config.yaml
num_hidden_layers: 10
hidden_size: 128
num_attention_heads: 2
num_key_value_heads: 2
head_dim: 64
intermediate_size: 640
vocab_size: 4096
hidden_act: "tanh_gelu"
norm: "layernorm"
norm_place: "pre"
norm_eps: 1e-05
positions: "learned+rope"
rope_theta: 500000.0
rope_fraction: 1.0
qk_norm: false
attn_scale: 0.125
bias: "all"
tie_word_embeddings: true
parallel_block: false
init: "normal"
init_std_qkv: 0.0542
init_std_o: 0.0121
init_std_up: 0.0542
init_std_down: 0.00542
optimizer: "muon_variant"
learning_rate: 0.00723
beta1: 0.9
weight_decay: 0.013
lr_head: 0.0089
max_grad_norm: 1.0
warmup_steps: 200
schedule: "wsd"
decay_fraction: 0.777
decay_shape: "sqrt"
final_lr_fraction: 0.0
batch_tokens: 16384
max_seq_len: 2048
doc_mask: true
train_tokens: 147800000
max_steps: 9021
dataset: "wikipedia_en"
Each number is 50 + 15 x the weight over its row's rms, rounded and kept within 0 to 99. Layers, rows and columns count from 0. The size before them is the row's rms in percent of the matrix's.

# layer 7 MLP up, 640x128, rms 0.142, rows 524-551, columns 0-127
098:59 50 54 40 33 62 34 56 60 04 50 75 29 44 74 52 75 51 65 41 42 65 66 29 56 54 51 38 65 50 73 79 54 49 37 58 41 63 48 34 53 60 72 68 45 35 42 45 42 46 66 46 72 41 36 54 66 59 72 64 52 51 53 60 63 67 54 34 77 89 44 26 51 44 34 44 63 52 67 64 48 42 62 40 51 66 41 15 26 42 47 95 41 31 62 47 26 31 44 61 69 50 52 38 55 36 66 63 26 48 47 32 43 65 54 34 44 33 69 48 58 35 81 39 70 57 59 52
095:50 50 75 47 49 23 61 48 66 55 22 52 36 61 20 28 63 43 40 56 48 61 74 69 49 37 42 35 67 45 37 22 74 57 27 66 59 13 33 83 31 50 57 50 78 84 56 47 44 33 81 71 58 71 58 60 84 55 54 55 59 65 32 45 52 29 46 35 54 44 37 59 75 52 68 54 36 59 67 47 29 36 45 53 39 59 46 54 52 58 30 60 30 39 63 47 67 40 68 54 57 44 43 56 69 43 44 40 25 57 80 58 43 47 66 61 29 56 49 31 59 34 53 31 55 46 24 56
099:38 63 54 53 47 71 57 26 40 58 54 62 35 54 43 39 44 59 55 58 51 49 51 55 54 45 42 52 52 81 64 36 50 57 42 52 34 69 53 56 61 44 66 46 49 57 70 31 73 45 62 50 52 87 39 77 24 60 44 64 43 51 52 43 38 43 71 66 45 32 58 51 63 28 65 62 22 48 42 82 11 55 26 43 21 63 56 49 62 36 17 51 41 46 36 73 16 47 28 68 63 39 30 48 58 23 37 50 38 16 66 81 62 62 42 29 36 58 39 73 80 60 54 59 38 53 52 52
105:56 62 37 57 61 54 69 66 16 46 53 39 44 70 51 62 49 65 58 66 46 53 53 37 35 61 31 53 50 68 25 73 62 57 45 24 27 38 48 52 55 41 44 55 41 62 51 74 51 56 46 22 43 65 56 39 56 72 51 35 39 65 39 23 47 65 46 61 40 15 38 40 49 60 80 52 79 49 65 43 31 40 43 47 56 72 76 48 55 68 41 47 70 43 60 49 69 36 35 29 31 56 60 71 52 18 60 61 31 70 69 46 73 41 37 23 58 73 26 67 76 64 49 36 42 61 84 74
103:46 63 17 72 48 66 53 55 38 38 51 52 44 39 54 55 42 50 46 61 33 36 59 61 38 78 48 24 48 44 69 39 47 42 47 59 19 27 61 44 60 62 68 35 57 41 67 26 62 72 39 54 75 50 37 69 61 62 62 61 31 21 50 49 29 23 38 15 42 67 45 44 43 43 60 39 47 65 29 27 33 77 49 40 20 75 56 41 42 46 46 68 07 18 59 61 41 38 52 55 65 53 62 30 65 71 64 62 56 76 56 57 65 38 53 47 79 61 38 47 43 55 45 28 63 50 59 52
091:63 28 75 61 41 36 47 63 48 46 52 56 26 17 41 58 51 47 34 69 61 48 82 58 61 30 38 60 58 27 52 45 55 67 63 33 40 49 63 65 40 45 53 48 15 56 64 64 54 35 68 65 77 12 57 54 25 53 61 61 27 76 64 36 67 47 39 41 54 63 31 48 66 26 62 31 61 70 37 35 48 50 27 59 54 55 38 70 52 56 44 99 72 36 33 47 58 53 44 39 58 52 36 41 75 47 81 64 68 42 55 46 59 44 80 51 53 67 50 53 61 57 37 55 68 29 49 61
098:69 61 40 38 41 59 80 24 37 37 13 57 23 57 60 35 85 49 28 71 65 50 77 40 59 52 35 34 66 45 47 69 52 60 63 66 27 47 45 36 65 49 29 68 53 41 39 43 64 42 61 64 84 71 45 48 41 69 70 34 51 47 59 53 53 45 21 45 48 46 25 25 77 68 72 61 40 48 22 50 47 67 81 84 29 23 51 50 50 50 38 56 45 52 53 49 33 64 67 57 61 53 62 37 55 40 29 41 55 27 67 63 40 64 58 36 57 29 62 51 53 57 54 54 39 62 53 61
105:42 71 57 58 17 05 81 69 63 44 71 52 54 55 69 71 74 56 43 38 64 53 62 61 59 61 66 41 47 77 67 44 32 67 49 41 55 59 26 29 63 58 66 52 24 63 67 27 38 25 43 85 38 51 44 33 41 51 51 31 60 37 76 24 37 67 65 53 61 32 66 85 66 50 53 41 60 36 74 28 53 28 29 43 57 49 55 47 53 48 55 38 44 59 69 53 39 56 57 47 60 36 62 56 25 47 72 33 64 37 50 46 37 50 66 50 53 52 46 55 34 63 76 57 36 64 39 40
098:41 50 32 49 62 62 45 45 54 70 66 47 57 22 76 62 30 64 44 49 29 59 60 23 62 49 57 55 67 40 71 62 66 41 83 33 52 40 27 21 39 16 40 45 76 34 60 77 66 30 48 39 37 39 47 55 80 55 31 55 61 64 51 47 58 42 33 22 55 49 43 45 64 44 68 54 64 43 52 37 39 60 32 65 52 27 53 44 55 55 31 51 41 50 93 54 47 49 61 48 43 54 44 63 55 34 78 43 24 31 44 61 48 64 51 53 63 34 52 60 29 71 80 65 22 23 45 28
093:59 55 45 59 59 72 42 45 55 65 53 73 46 32 82 47 63 58 72 54 51 32 32 52 29 36 56 52 49 82 60 50 49 55 59 53 64 72 42 55 53 17 45 56 52 39 37 21 35 14 56 45 42 55 12 94 44 41 81 51 35 37 61 57 20 74 35 48 57 67 55 51 47 41 41 37 12 32 62 36 60 45 51 66 54 57 51 51 44 61 29 61 48 34 52 45 42 57 54 47 40 44 46 30 39 27 71 28 39 68 60 46 41 63 40 81 59 54 51 54 51 54 31 67 36 60 37 12
103:45 60 61 67 48 70 83 20 60 50 54 53 69 38 33 53 24 40 44 39 44 40 68 44 28 55 25 45 61 38 40 73 40 67 50 58 65 85 66 36 55 47 49 54 40 26 45 87 60 50 53 72 20 41 37 54 55 32 78 67 30 41 46 57 58 39 50 46 50 30 73 66 47 64 21 60 62 75 58 49 46 47 12 51 64 63 62 48 62 37 47 40 53 69 37 52 48 67 69 43 69 27 69 45 26 43 75 48 56 55 82 58 21 64 56 37 39 67 42 53 60 41 70 55 44 47 40 52
101:58 37 63 13 65 35 62 25 57 49 62 60 60 53 56 62 72 43 44 15 69 68 33 71 52 63 45 63 30 44 36 46 67 82 34 56 70 70 56 67 28 69 65 29 41 52 51 61 58 40 64 46 26 37 53 68 41 62 37 39 61 51 57 42 47 75 69 29 68 41 47 40 52 46 70 43 35 20 74 52 53 35 64 60 46 60 55 44 57 63 23 39 17 56 48 40 35 58 50 57 42 51 65 63 36 71 76 34 56 15 65 26 28 59 44 43 45 73 22 55 44 67 53 48 48 35 40 58
107:18 60 33 57 42 52 55 85 54 43 45 56 69 66 75 56 65 59 63 85 53 16 49 17 60 58 73 25 41 76 40 51 41 45 37 43 24 25 54 51 54 66 62 21 45 48 54 41 70 35 21 50 30 36 68 61 44 47 57 48 52 40 59 26 62 44 41 47 60 42 43 66 66 45 76 57 49 78 63 51 37 58 63 53 35 44 32 47 58 61 68 28 48 50 60 48 52 66 41 83 61 70 52 52 41 40 73 82 53 50 40 52 66 25 50 25 35 59 40 39 74 53 45 42 28 52 63 46
115:43 24 57 32 49 60 78 51 65 47 52 67 44 20 58 60 64 47 62 51 35 45 52 54 25 53 43 58 80 52 50 36 62 60 58 62 66 73 66 82 62 49 20 45 72 60 42 64 24 33 64 38 24 30 48 48 41 53 42 31 53 75 17 42 54 27 46 73 47 74 50 85 38 25 59 33 55 58 68 48 43 37 33 27 72 39 45 54 46 78 60 37 49 28 59 34 46 42 32 59 54 76 57 56 27 36 36 41 49 35 48 29 53 68 52 61 59 63 60 41 29 33 66 60 72 48 51 38
088:59 75 37 21 45 64 67 45 66 60 51 31 38 44 30 44 54 14 62 78 76 39 60 51 46 42 53 33 45 34 60 55 44 49 50 42 67 74 43 25 70 47 41 32 41 65 33 50 61 40 37 22 58 65 42 75 38 49 53 38 68 45 60 52 62 20 34 65 57 26 69 64 64 58 46 39 65 34 50 51 67 41 74 42 40 23 26 27 52 40 76 45 29 63 18 47 71 45 32 60 32 25 27 58 61 43 61 51 19 57 58 56 55 50 42 35 63 74 41 70 71 59 53 55 52 52 36 34
100:45 67 21 13 34 68 20 49 62 45 60 61 47 42 72 54 63 72 55 67 47 53 52 41 32 59 49 46 48 42 74 48 57 36 29 47 23 28 42 68 47 43 59 35 54 68 54 40 59 40 43 37 47 42 62 49 54 47 62 31 84 67 44 30 53 41 41 43 62 18 37 53 43 42 48 40 54 44 88 47 67 23 26 64 45 25 58 35 57 28 35 24 46 49 45 62 64 62 48 38 48 45 43 44 38 62 55 71 61 66 69 64 07 64 38 49 27 82 62 64 63 68 39 31 31 53 47 59
103:32 65 58 32 67 54 69 46 36 61 51 63 44 58 54 37 41 55 44 57 52 77 42 49 53 40 50 32 44 69 43 53 41 56 38 51 34 66 69 64 28 10 66 36 31 51 75 46 63 67 53 18 67 80 60 50 59 47 53 55 46 50 47 62 42 48 12 58 36 64 79 73 79 48 46 52 67 58 87 66 55 12 68 66 40 55 58 66 44 40 58 36 42 38 55 36 53 63 47 51 34 74 55 34 64 64 69 49 48 59 55 62 72 32 38 10 64 31 48 32 43 41 49 63 61 26 49 62
092:56 64 51 47 40 53 58 49 48 51 39 70 63 23 37 55 43 49 64 47 61 44 37 35 31 44 53 41 61 52 30 61 62 54 66 46 39 69 53 65 65 51 42 58 60 50 27 55 71 40 52 58 60 40 81 69 37 28 53 81 34 50 36 14 66 62 58 56 57 71 64 41 39 39 36 62 33 69 46 19 45 50 44 49 38 62 79 92 59 40 72 37 38 58 32 48 24 72 48 60 45 63 21 53 61 72 64 35 45 62 40 50 76 64 70 80 85 47 50 32 50 56 38 48 18 64 68 61
094:42 59 31 49 70 41 53 87 41 27 55 35 41 43 35 43 39 63 57 40 75 58 62 54 52 36 56 45 39 15 69 47 56 49 30 67 50 66 41 56 58 57 39 48 44 57 49 45 47 66 44 39 44 50 44 67 39 34 57 62 42 57 57 48 64 59 42 59 65 27 38 66 70 57 46 27 68 30 57 59 39 00 61 71 15 36 55 41 52 64 31 50 54 47 64 30 60 41 19 19 53 45 96 27 76 65 53 31 75 43 51 38 46 68 39 40 80 36 59 39 63 48 68 49 56 52 40 63
093:69 48 54 39 71 57 23 44 49 54 56 61 54 70 53 59 78 64 42 37 47 71 63 60 63 55 55 56 57 52 56 48 77 71 37 17 32 58 33 76 42 41 23 36 41 20 74 55 50 09 81 46 32 53 65 30 37 47 58 32 53 58 51 44 38 52 49 80 56 48 58 68 40 46 71 63 38 53 59 25 28 56 54 48 39 63 25 35 18 37 69 51 46 26 66 60 32 33 87 62 46 39 31 75 39 57 48 45 53 71 58 54 53 49 48 70 69 46 52 51 68 42 52 61 30 51 31 39
089:74 17 45 30 47 47 41 66 49 62 52 50 56 59 50 74 53 44 42 41 47 33 33 57 49 39 50 40 25 68 63 55 51 45 54 46 20 61 31 59 89 26 36 63 90 42 21 41 62 55 59 66 34 56 60 71 53 70 35 41 15 59 43 38 42 23 50 47 48 41 44 67 51 51 59 74 40 54 37 61 63 30 57 54 64 44 59 62 48 39 17 16 65 55 56 52 35 62 64 29 40 57 47 62 49 51 56 72 33 36 77 59 49 20 37 66 50 27 57 24 56 26 31 44 44 64 41 65
102:75 50 42 50 33 42 40 47 46 33 61 52 17 59 53 77 50 27 38 62 46 42 42 23 46 53 31 63 62 50 32 50 69 23 64 64 57 62 51 48 15 50 42 41 20 59 64 63 66 63 51 54 62 37 38 97 32 57 51 48 37 47 41 39 59 52 43 37 48 22 55 33 33 62 72 58 53 55 39 66 51 55 84 66 33 59 65 76 45 47 58 41 35 56 49 28 53 72 30 55 59 64 56 66 71 44 59 26 64 44 33 43 33 09 63 61 50 35 81 57 43 28 43 65 75 59 52 49
094:14 66 22 71 47 65 53 35 43 67 31 62 41 63 56 37 57 59 75 56 45 48 58 47 77 64 44 51 45 61 39 45 58 40 45 47 71 46 56 60 77 46 39 56 48 38 55 29 61 61 25 50 21 51 15 77 48 46 60 63 51 62 61 34 48 40 46 61 46 94 70 26 29 32 49 29 19 50 40 45 73 55 52 37 55 53 53 48 47 50 54 36 39 34 47 54 37 65 55 42 15 49 45 62 70 42 80 42 54 77 63 57 61 30 50 44 54 44 56 34 23 68 59 63 30 83 65 35
098:19 34 70 74 52 49 80 47 38 58 53 59 58 58 45 28 42 41 57 69 46 54 51 83 46 50 49 52 46 18 54 32 43 54 22 37 59 47 67 31 57 29 74 37 53 37 70 46 53 23 57 46 31 35 37 40 75 49 86 26 54 46 36 54 36 35 58 45 27 34 82 46 12 93 50 32 76 33 63 28 51 27 56 43 55 55 59 47 77 34 51 49 58 61 41 49 42 36 40 57 63 59 38 37 39 66 46 73 52 47 43 39 51 37 37 38 43 53 48 21 54 31 55 55 49 46 58 66
099:50 74 62 47 29 50 94 50 56 46 54 23 46 70 62 74 44 36 27 36 49 52 45 55 52 47 38 31 41 46 24 29 48 54 80 44 36 65 67 55 62 71 39 54 64 45 62 55 49 64 29 63 25 43 38 39 30 61 45 55 85 50 60 44 64 75 50 40 39 26 46 44 46 61 44 46 46 36 43 85 60 25 61 39 30 31 37 49 42 72 45 36 36 54 61 44 55 58 84 54 33 69 55 55 48 20 50 48 32 72 39 43 55 18 20 49 48 41 67 42 49 67 37 65 54 74 45 25
099:15 52 29 58 41 47 45 67 39 35 36 45 80 34 47 42 87 49 41 40 54 43 52 39 43 53 30 36 56 72 31 60 88 07 71 50 60 38 29 55 61 44 57 48 53 47 53 82 56 57 31 55 67 70 73 59 69 35 48 58 41 36 70 46 33 59 58 56 50 45 45 59 34 44 35 44 68 58 47 58 54 39 60 22 64 33 46 52 34 42 19 41 19 49 36 55 63 58 39 83 39 33 41 54 34 21 49 53 26 42 61 46 28 59 39 60 66 36 40 74 66 47 52 50 51 77 61 55
091:59 14 53 70 45 58 50 31 27 60 48 60 36 52 52 43 83 21 05 67 63 33 42 48 40 65 55 32 43 67 51 63 45 50 37 32 55 45 44 65 46 68 46 27 66 46 21 67 42 39 46 35 66 48 45 36 56 76 50 64 55 65 48 37 21 55 57 47 49 70 71 70 38 56 54 20 47 48 37 63 17 52 58 69 28 53 51 54 73 78 34 64 62 45 70 45 56 45 54 76 60 43 47 34 42 35 63 40 50 42 45 44 42 72 11 35 38 65 78 66 61 56 69 41 40 51 55 53
094:61 65 42 35 60 48 37 43 58 43 31 47 69 42 54 78 68 61 38 48 22 66 78 45 44 65 48 67 82 63 39 43 48 38 52 65 55 56 52 63 50 54 51 61 67 48 37 47 31 42 60 48 26 34 40 95 10 64 52 51 56 42 36 74 47 24 57 73 46 46 88 52 50 52 60 31 62 38 69 54 69 66 42 56 48 56 54 70 65 30 42 33 67 60 57 25 85 56 50 72 49 32 48 51 19 30 61 59 61 35 32 45 73 25 47 50 52 57 37 68 53 60 57 62 54 59 32 76
# layer 7 MLP down (transposed), 640x128, rms 0.0652, rows 524-550, columns 0-127
092:27 60 40 43 70 65 57 60 51 79 33 25 53 54 54 57 25 58 47 57 73 41 63 68 45 46 37 74 39 38 50 53 60 63 44 75 58 55 76 28 43 44 42 49 75 86 37 30 56 33 64 57 50 27 46 55 35 48 23 61 70 49 73 48 61 19 41 67 38 35 55 39 15 51 51 68 47 31 45 67 19 50 62 53 54 45 52 75 52 75 68 23 53 47 59 56 46 23 83 37 52 22 46 50 37 57 44 50 70 65 35 54 39 47 27 75 50 77 51 45 51 49 41 35 51 62 38 39
103:46 70 21 67 69 32 51 30 37 55 54 38 37 40 60 37 31 71 52 53 54 45 67 48 54 56 32 52 72 67 66 47 46 46 82 29 27 65 53 36 78 46 40 42 52 27 52 62 62 45 58 50 39 75 39 45 46 66 47 49 40 59 29 63 58 36 54 17 65 38 44 53 48 51 53 42 53 49 36 45 42 58 20 68 47 31 58 29 63 32 50 65 60 23 34 43 56 64 62 41 64 39 54 92 72 34 60 87 65 26 47 56 46 58 46 71 40 37 70 25 54 56 17 57 54 22 81 50
068:64 28 58 50 49 53 48 65 45 99 60 73 64 39 35 61 56 24 37 52 54 56 48 46 66 55 45 71 49 36 36 25 59 28 55 43 55 56 38 61 78 49 60 44 59 66 43 23 24 44 35 57 59 33 50 34 50 44 52 34 65 64 40 58 34 54 12 56 50 59 36 41 33 59 47 48 72 32 54 48 55 51 59 37 70 72 49 53 37 67 67 36 44 55 63 37 75 34 21 51 19 84 62 51 45 59 64 54 41 55 33 24 39 42 57 51 62 41 44 23 42 58 24 56 59 44 65 54
112:83 68 50 63 85 55 52 28 56 20 74 49 61 62 81 49 73 60 45 40 42 46 51 60 52 51 55 84 82 50 54 42 54 28 67 41 46 53 37 82 52 20 41 43 37 60 38 37 46 64 62 52 54 38 40 56 29 43 76 26 52 55 41 51 48 64 56 58 68 44 86 42 49 45 33 17 61 43 35 48 54 60 03 36 35 45 55 53 68 40 61 23 43 46 38 46 47 32 30 27 58 55 43 42 67 48 53 38 47 60 43 31 58 63 50 65 20 41 66 37 60 35 70 58 45 58 59 56
104:57 42 35 57 46 44 46 45 45 32 39 33 63 48 29 38 47 76 56 61 36 53 57 57 44 27 56 47 51 61 35 61 49 58 50 52 72 60 58 34 32 70 61 65 49 42 39 00 60 67 52 70 74 64 39 54 82 66 32 49 34 52 28 45 57 57 53 75 56 32 59 59 39 37 51 52 59 58 35 40 42 44 46 51 71 27 77 45 42 27 41 55 88 47 41 50 41 99 59 56 39 46 58 15 74 39 41 42 54 48 54 48 40 67 26 58 32 61 82 51 47 48 36 49 21 60 46 62
082:63 43 47 23 52 15 41 41 48 55 55 51 66 65 51 39 77 55 20 84 42 27 16 65 27 59 79 54 55 34 55 35 45 57 40 53 62 42 53 61 43 99 34 52 49 71 65 22 41 81 58 56 36 43 50 59 70 33 53 42 76 37 38 56 41 59 51 53 43 24 52 45 74 61 51 60 55 47 39 58 52 55 68 34 30 63 57 63 46 49 49 48 46 60 64 25 68 06 49 52 36 51 49 58 80 62 41 37 85 48 53 42 53 68 42 49 51 61 46 61 41 57 39 51 45 56 36 71
103:54 65 42 74 65 58 27 76 32 49 69 24 79 64 69 41 49 37 51 39 47 38 59 58 60 78 56 51 48 39 66 28 78 58 55 68 57 35 37 53 47 81 71 57 53 42 42 28 57 56 66 31 41 48 58 16 50 54 38 56 40 50 55 52 66 50 47 45 26 51 54 41 14 45 57 36 72 41 99 47 57 71 68 34 61 77 60 70 33 47 60 15 54 37 49 46 49 14 61 65 60 37 33 44 50 43 52 54 33 48 34 51 59 53 30 53 61 53 48 52 42 21 58 45 41 34 49 33
104:26 51 49 50 58 57 62 53 45 70 77 51 59 46 36 46 98 41 39 52 61 43 38 62 43 54 55 77 27 31 42 32 46 19 31 42 29 45 36 72 36 42 27 82 56 62 46 34 48 38 46 52 43 32 77 19 50 64 64 39 64 59 49 41 54 48 48 52 33 48 31 72 74 56 61 64 45 40 48 51 55 46 47 63 80 56 41 27 49 36 49 48 47 20 31 32 46 45 62 67 63 48 45 36 43 48 89 25 55 67 43 29 29 49 74 58 47 57 67 38 42 40 80 58 71 50 24 59
102:73 46 46 18 36 24 79 44 54 36 54 68 48 23 32 41 73 44 32 49 62 38 44 55 33 47 47 45 45 43 08 79 57 57 61 53 42 47 73 72 67 50 51 33 34 70 44 43 57 59 64 25 36 53 52 67 61 41 24 46 40 38 63 55 42 57 46 53 42 41 55 60 62 76 46 57 16 52 26 50 72 84 39 53 60 68 57 62 58 24 49 50 37 39 46 73 47 70 45 31 36 46 49 36 45 67 14 53 67 62 66 75 57 37 80 56 35 28 49 32 67 49 55 50 54 67 60 47
076:47 40 49 50 68 55 52 14 41 98 67 55 66 58 57 26 40 41 28 52 27 63 40 48 65 48 52 58 62 85 60 39 57 64 47 60 65 59 27 59 58 38 32 51 52 31 45 06 49 65 22 49 35 51 49 37 49 40 34 34 51 28 37 35 23 40 61 65 63 49 58 50 40 57 61 35 60 46 36 51 45 43 48 22 37 48 67 44 49 51 66 17 83 46 55 20 62 64 40 56 61 58 58 57 69 22 70 42 65 53 24 51 50 48 82 28 42 43 64 33 38 53 29 39 50 52 56 44
097:57 32 57 71 31 44 66 18 50 39 59 32 60 36 30 39 49 61 62 95 53 80 44 50 51 55 65 41 58 48 38 68 47 39 72 57 29 59 54 46 33 40 84 30 57 49 58 37 37 43 27 23 47 78 49 47 72 29 44 26 43 41 45 37 57 43 50 20 64 61 37 49 45 60 76 68 79 18 35 42 48 57 53 34 74 45 48 64 37 63 53 42 40 54 54 48 38 42 62 70 68 58 54 52 61 41 57 56 33 57 23 28 58 56 27 40 45 56 79 33 42 74 69 30 31 41 60 44
109:12 47 87 64 42 54 74 46 54 30 54 44 35 44 70 45 33 28 42 50 45 70 53 58 62 30 33 73 46 83 42 50 65 66 80 55 46 22 56 52 67 46 57 43 49 38 47 78 38 57 46 59 53 49 47 29 39 42 55 61 56 25 52 56 70 53 46 22 42 59 35 41 45 50 30 47 78 71 64 53 42 32 77 64 78 59 76 56 52 68 59 59 31 50 39 35 54 54 52 55 86 44 49 53 46 70 47 34 55 50 45 32 47 54 32 50 29 22 45 29 58 29 58 65 59 15 51 73
103:53 52 67 49 44 51 57 21 40 45 58 54 35 23 27 38 51 49 21 43 81 55 59 55 60 29 35 52 17 50 50 58 52 61 22 60 29 94 63 54 47 44 48 57 47 32 47 51 59 38 54 53 70 60 42 76 27 16 40 65 49 46 72 66 39 53 41 42 25 46 58 54 54 53 30 54 35 50 27 72 67 32 44 32 49 54 40 45 39 56 43 74 46 15 51 29 60 57 42 53 29 33 43 63 62 50 21 43 56 51 55 39 39 80 48 71 54 67 67 73 72 34 74 77 59 48 42 47
127:60 50 01 45 50 60 41 61 59 45 28 61 54 54 65 58 49 30 81 66 39 46 36 73 49 54 44 63 66 57 23 44 68 44 76 37 69 45 26 18 38 69 61 51 25 63 53 73 42 54 42 53 54 30 37 45 51 54 74 46 37 57 58 54 69 21 44 65 58 55 21 64 76 47 57 37 44 56 44 63 48 48 53 69 59 65 39 51 59 62 49 67 53 52 46 33 45 57 55 62 63 32 93 19 25 55 55 58 52 49 37 43 45 72 65 41 33 09 57 63 67 45 38 30 55 68 54 32
090:37 47 60 51 43 50 39 47 33 39 51 39 44 62 66 55 21 62 53 32 15 73 31 45 45 80 40 63 62 55 28 42 44 48 69 52 57 17 69 52 66 68 44 42 55 36 45 31 41 55 42 65 35 25 69 51 38 63 58 73 38 32 70 28 24 55 43 42 52 48 30 46 66 45 47 70 45 55 62 29 46 65 41 47 68 79 82 66 48 29 30 52 65 34 66 65 49 62 45 53 80 73 73 50 39 57 37 71 42 62 49 68 39 15 60 59 33 14 60 33 45 34 44 43 51 36 54 68
105:54 64 56 40 65 60 49 11 66 08 51 43 68 30 25 66 31 52 59 53 59 41 62 03 33 60 46 52 66 71 48 78 51 40 76 37 40 37 39 72 58 31 72 57 37 73 41 63 25 19 67 52 33 26 58 35 52 57 38 41 62 53 62 44 70 26 50 49 43 64 62 57 63 45 51 37 63 52 62 54 52 38 61 59 44 24 45 32 33 61 78 67 62 41 36 57 28 50 62 43 32 71 49 74 48 47 50 51 51 42 48 43 48 57 57 61 63 46 37 65 78 66 28 50 41 32 33 46
102:49 60 42 41 57 27 41 69 41 50 47 27 61 56 86 24 41 47 30 80 22 80 57 29 56 38 66 83 57 45 49 49 54 51 48 51 64 41 47 33 58 71 47 44 72 39 36 63 60 54 77 38 30 41 51 48 85 69 54 53 34 36 35 62 45 55 73 55 39 52 32 44 34 47 67 43 67 49 59 35 53 56 48 63 28 41 60 29 61 34 39 52 53 54 52 46 66 48 51 87 69 52 84 16 76 35 34 61 68 41 28 45 75 47 71 30 28 57 65 38 46 59 48 55 52 51 41 31
094:58 52 39 47 76 28 62 44 47 58 63 38 31 26 60 66 80 66 19 60 44 50 44 61 56 43 63 30 67 56 60 37 34 55 25 46 59 48 54 32 64 34 49 58 33 36 76 56 42 55 39 42 45 48 44 44 54 80 37 15 42 63 19 74 55 28 35 38 39 45 34 47 39 77 46 30 52 46 54 85 77 37 35 53 38 52 34 59 41 72 71 58 46 52 73 62 59 00 53 49 47 68 77 45 55 45 27 46 49 53 63 37 33 59 46 59 48 69 33 37 61 55 55 52 53 40 39 58
090:44 48 64 61 58 35 27 48 69 53 34 55 56 49 32 60 53 55 43 72 56 44 53 49 45 22 26 57 49 48 47 40 69 41 80 36 50 12 70 79 48 73 75 46 50 42 60 28 30 47 37 52 73 57 72 31 34 58 54 69 43 38 48 48 56 58 58 17 55 49 54 25 28 41 47 63 49 58 61 53 44 66 70 52 79 24 48 53 47 82 77 57 41 40 43 24 30 30 62 71 53 59 24 52 63 60 73 36 20 34 56 59 46 46 45 50 48 57 49 63 43 49 44 40 44 34 84 17
094:45 21 47 49 55 35 68 69 69 61 32 52 40 35 70 49 32 42 66 39 57 40 56 49 75 36 36 48 55 41 38 62 35 51 37 50 65 43 38 54 56 38 77 42 59 66 37 52 36 58 36 63 69 33 57 56 51 74 55 66 44 34 58 53 34 28 04 19 50 42 40 26 51 48 68 36 60 53 60 66 41 52 41 31 73 45 83 69 42 71 41 55 29 41 27 86 70 50 47 64 44 60 80 51 40 32 42 50 17 32 49 44 38 65 65 33 53 60 74 41 53 29 25 49 44 67 70 38
087:55 48 65 37 53 67 49 37 45 56 53 30 56 45 81 44 53 56 63 49 36 57 25 73 82 55 47 51 64 16 43 44 43 45 61 63 54 27 61 50 63 67 43 51 54 50 72 23 50 59 57 53 35 75 40 31 58 45 50 27 54 63 49 51 49 67 76 55 39 72 39 49 16 66 54 29 69 51 49 41 49 69 63 54 32 36 35 22 52 75 62 52 53 48 23 54 25 35 45 90 25 62 45 20 39 41 62 42 30 48 11 51 55 50 61 36 60 87 66 67 54 45 58 56 62 59 51 33
115:43 55 35 50 40 56 49 53 51 56 29 54 44 55 47 20 49 60 56 61 62 58 84 65 55 34 26 44 59 55 45 45 42 48 41 25 45 69 53 21 60 17 34 76 50 38 37 74 48 80 63 47 62 37 56 58 76 41 50 58 52 40 75 48 69 67 62 15 88 46 43 26 36 57 48 43 68 43 53 23 53 46 54 39 54 51 87 28 23 57 58 29 38 56 70 53 31 69 54 66 55 48 26 58 63 63 53 50 58 62 44 68 38 44 41 28 33 52 52 40 79 69 27 46 37 77 60 48
081:68 40 22 32 50 35 54 59 51 85 54 67 36 27 58 43 37 52 45 54 28 85 48 39 36 33 49 62 60 48 51 42 51 83 60 47 58 53 33 23 99 57 63 15 61 56 51 19 57 41 56 58 36 65 59 41 58 41 32 38 53 33 22 42 65 60 66 56 40 64 49 73 41 32 33 65 47 51 62 49 25 41 20 49 34 61 47 49 50 75 20 45 45 66 65 66 70 50 56 72 65 51 44 51 51 20 50 56 68 59 43 48 57 30 48 63 40 47 40 44 63 31 40 52 55 40 64 61
100:54 49 41 43 50 71 60 33 66 32 19 43 38 45 33 55 62 56 37 15 70 43 46 38 69 59 42 29 28 83 23 63 51 37 78 74 50 51 60 53 39 39 42 44 14 52 51 61 41 54 39 58 56 57 76 46 38 43 28 60 43 24 48 55 28 43 37 69 38 62 48 48 90 40 67 74 26 73 44 50 45 31 40 41 50 59 40 76 36 40 33 60 52 64 46 45 47 34 64 39 42 48 74 40 24 12 64 27 52 60 68 65 62 50 41 47 45 70 54 36 68 47 43 44 49 44 34 71
101:51 61 43 37 46 56 52 55 64 21 67 83 24 49 32 34 63 32 63 14 50 36 29 74 28 34 69 42 68 31 43 76 47 65 35 46 39 69 75 48 40 52 17 50 25 66 51 30 64 47 47 55 32 56 54 61 64 37 64 57 50 48 56 68 51 27 73 75 45 34 46 42 69 42 56 49 25 67 27 38 39 57 32 58 43 60 44 40 51 44 64 54 44 24 47 63 61 53 44 59 45 30 59 62 68 67 27 52 56 55 67 72 45 23 91 34 50 29 44 42 45 42 43 51 33 42 49 28
099:60 56 46 73 43 52 44 71 60 43 71 55 19 61 54 47 36 51 54 56 35 67 36 48 54 39 54 31 21 42 70 60 56 39 41 37 49 45 65 18 10 55 65 36 49 39 69 63 40 68 43 36 46 59 56 35 48 61 15 45 64 71 37 48 35 30 45 52 49 45 64 57 28 55 39 64 35 32 89 41 60 68 58 26 49 58 64 42 48 42 59 66 68 66 46 39 51 49 63 86 20 60 44 34 60 74 50 33 44 68 54 78 29 41 57 29 58 58 59 43 28 61 43 38 16 50 22 64
083:33 83 63 52 73 51 46 62 49 74 37 29 52 49 54 67 25 69 81 32 43 66 64 58 75 43 54 32 46 40 49 48 41 62 62 47 19 57 60 44 36 52 53 51 45 52 71 30 81 48 65 47 47 33 55 68 62 35 52 32 55 46 39 68 74 71 42 16 70 48 26 48 34 54 26 43 53 42 73 50 52 86 42 48 54 35 60 35 47 65 72 53 49 72 43 42 67 25 52 28 51 49 47 48 48 78 24 51 29 82 55 54 61 26 58 41 71 34 51 39 41 38 50 21 72 60 52 54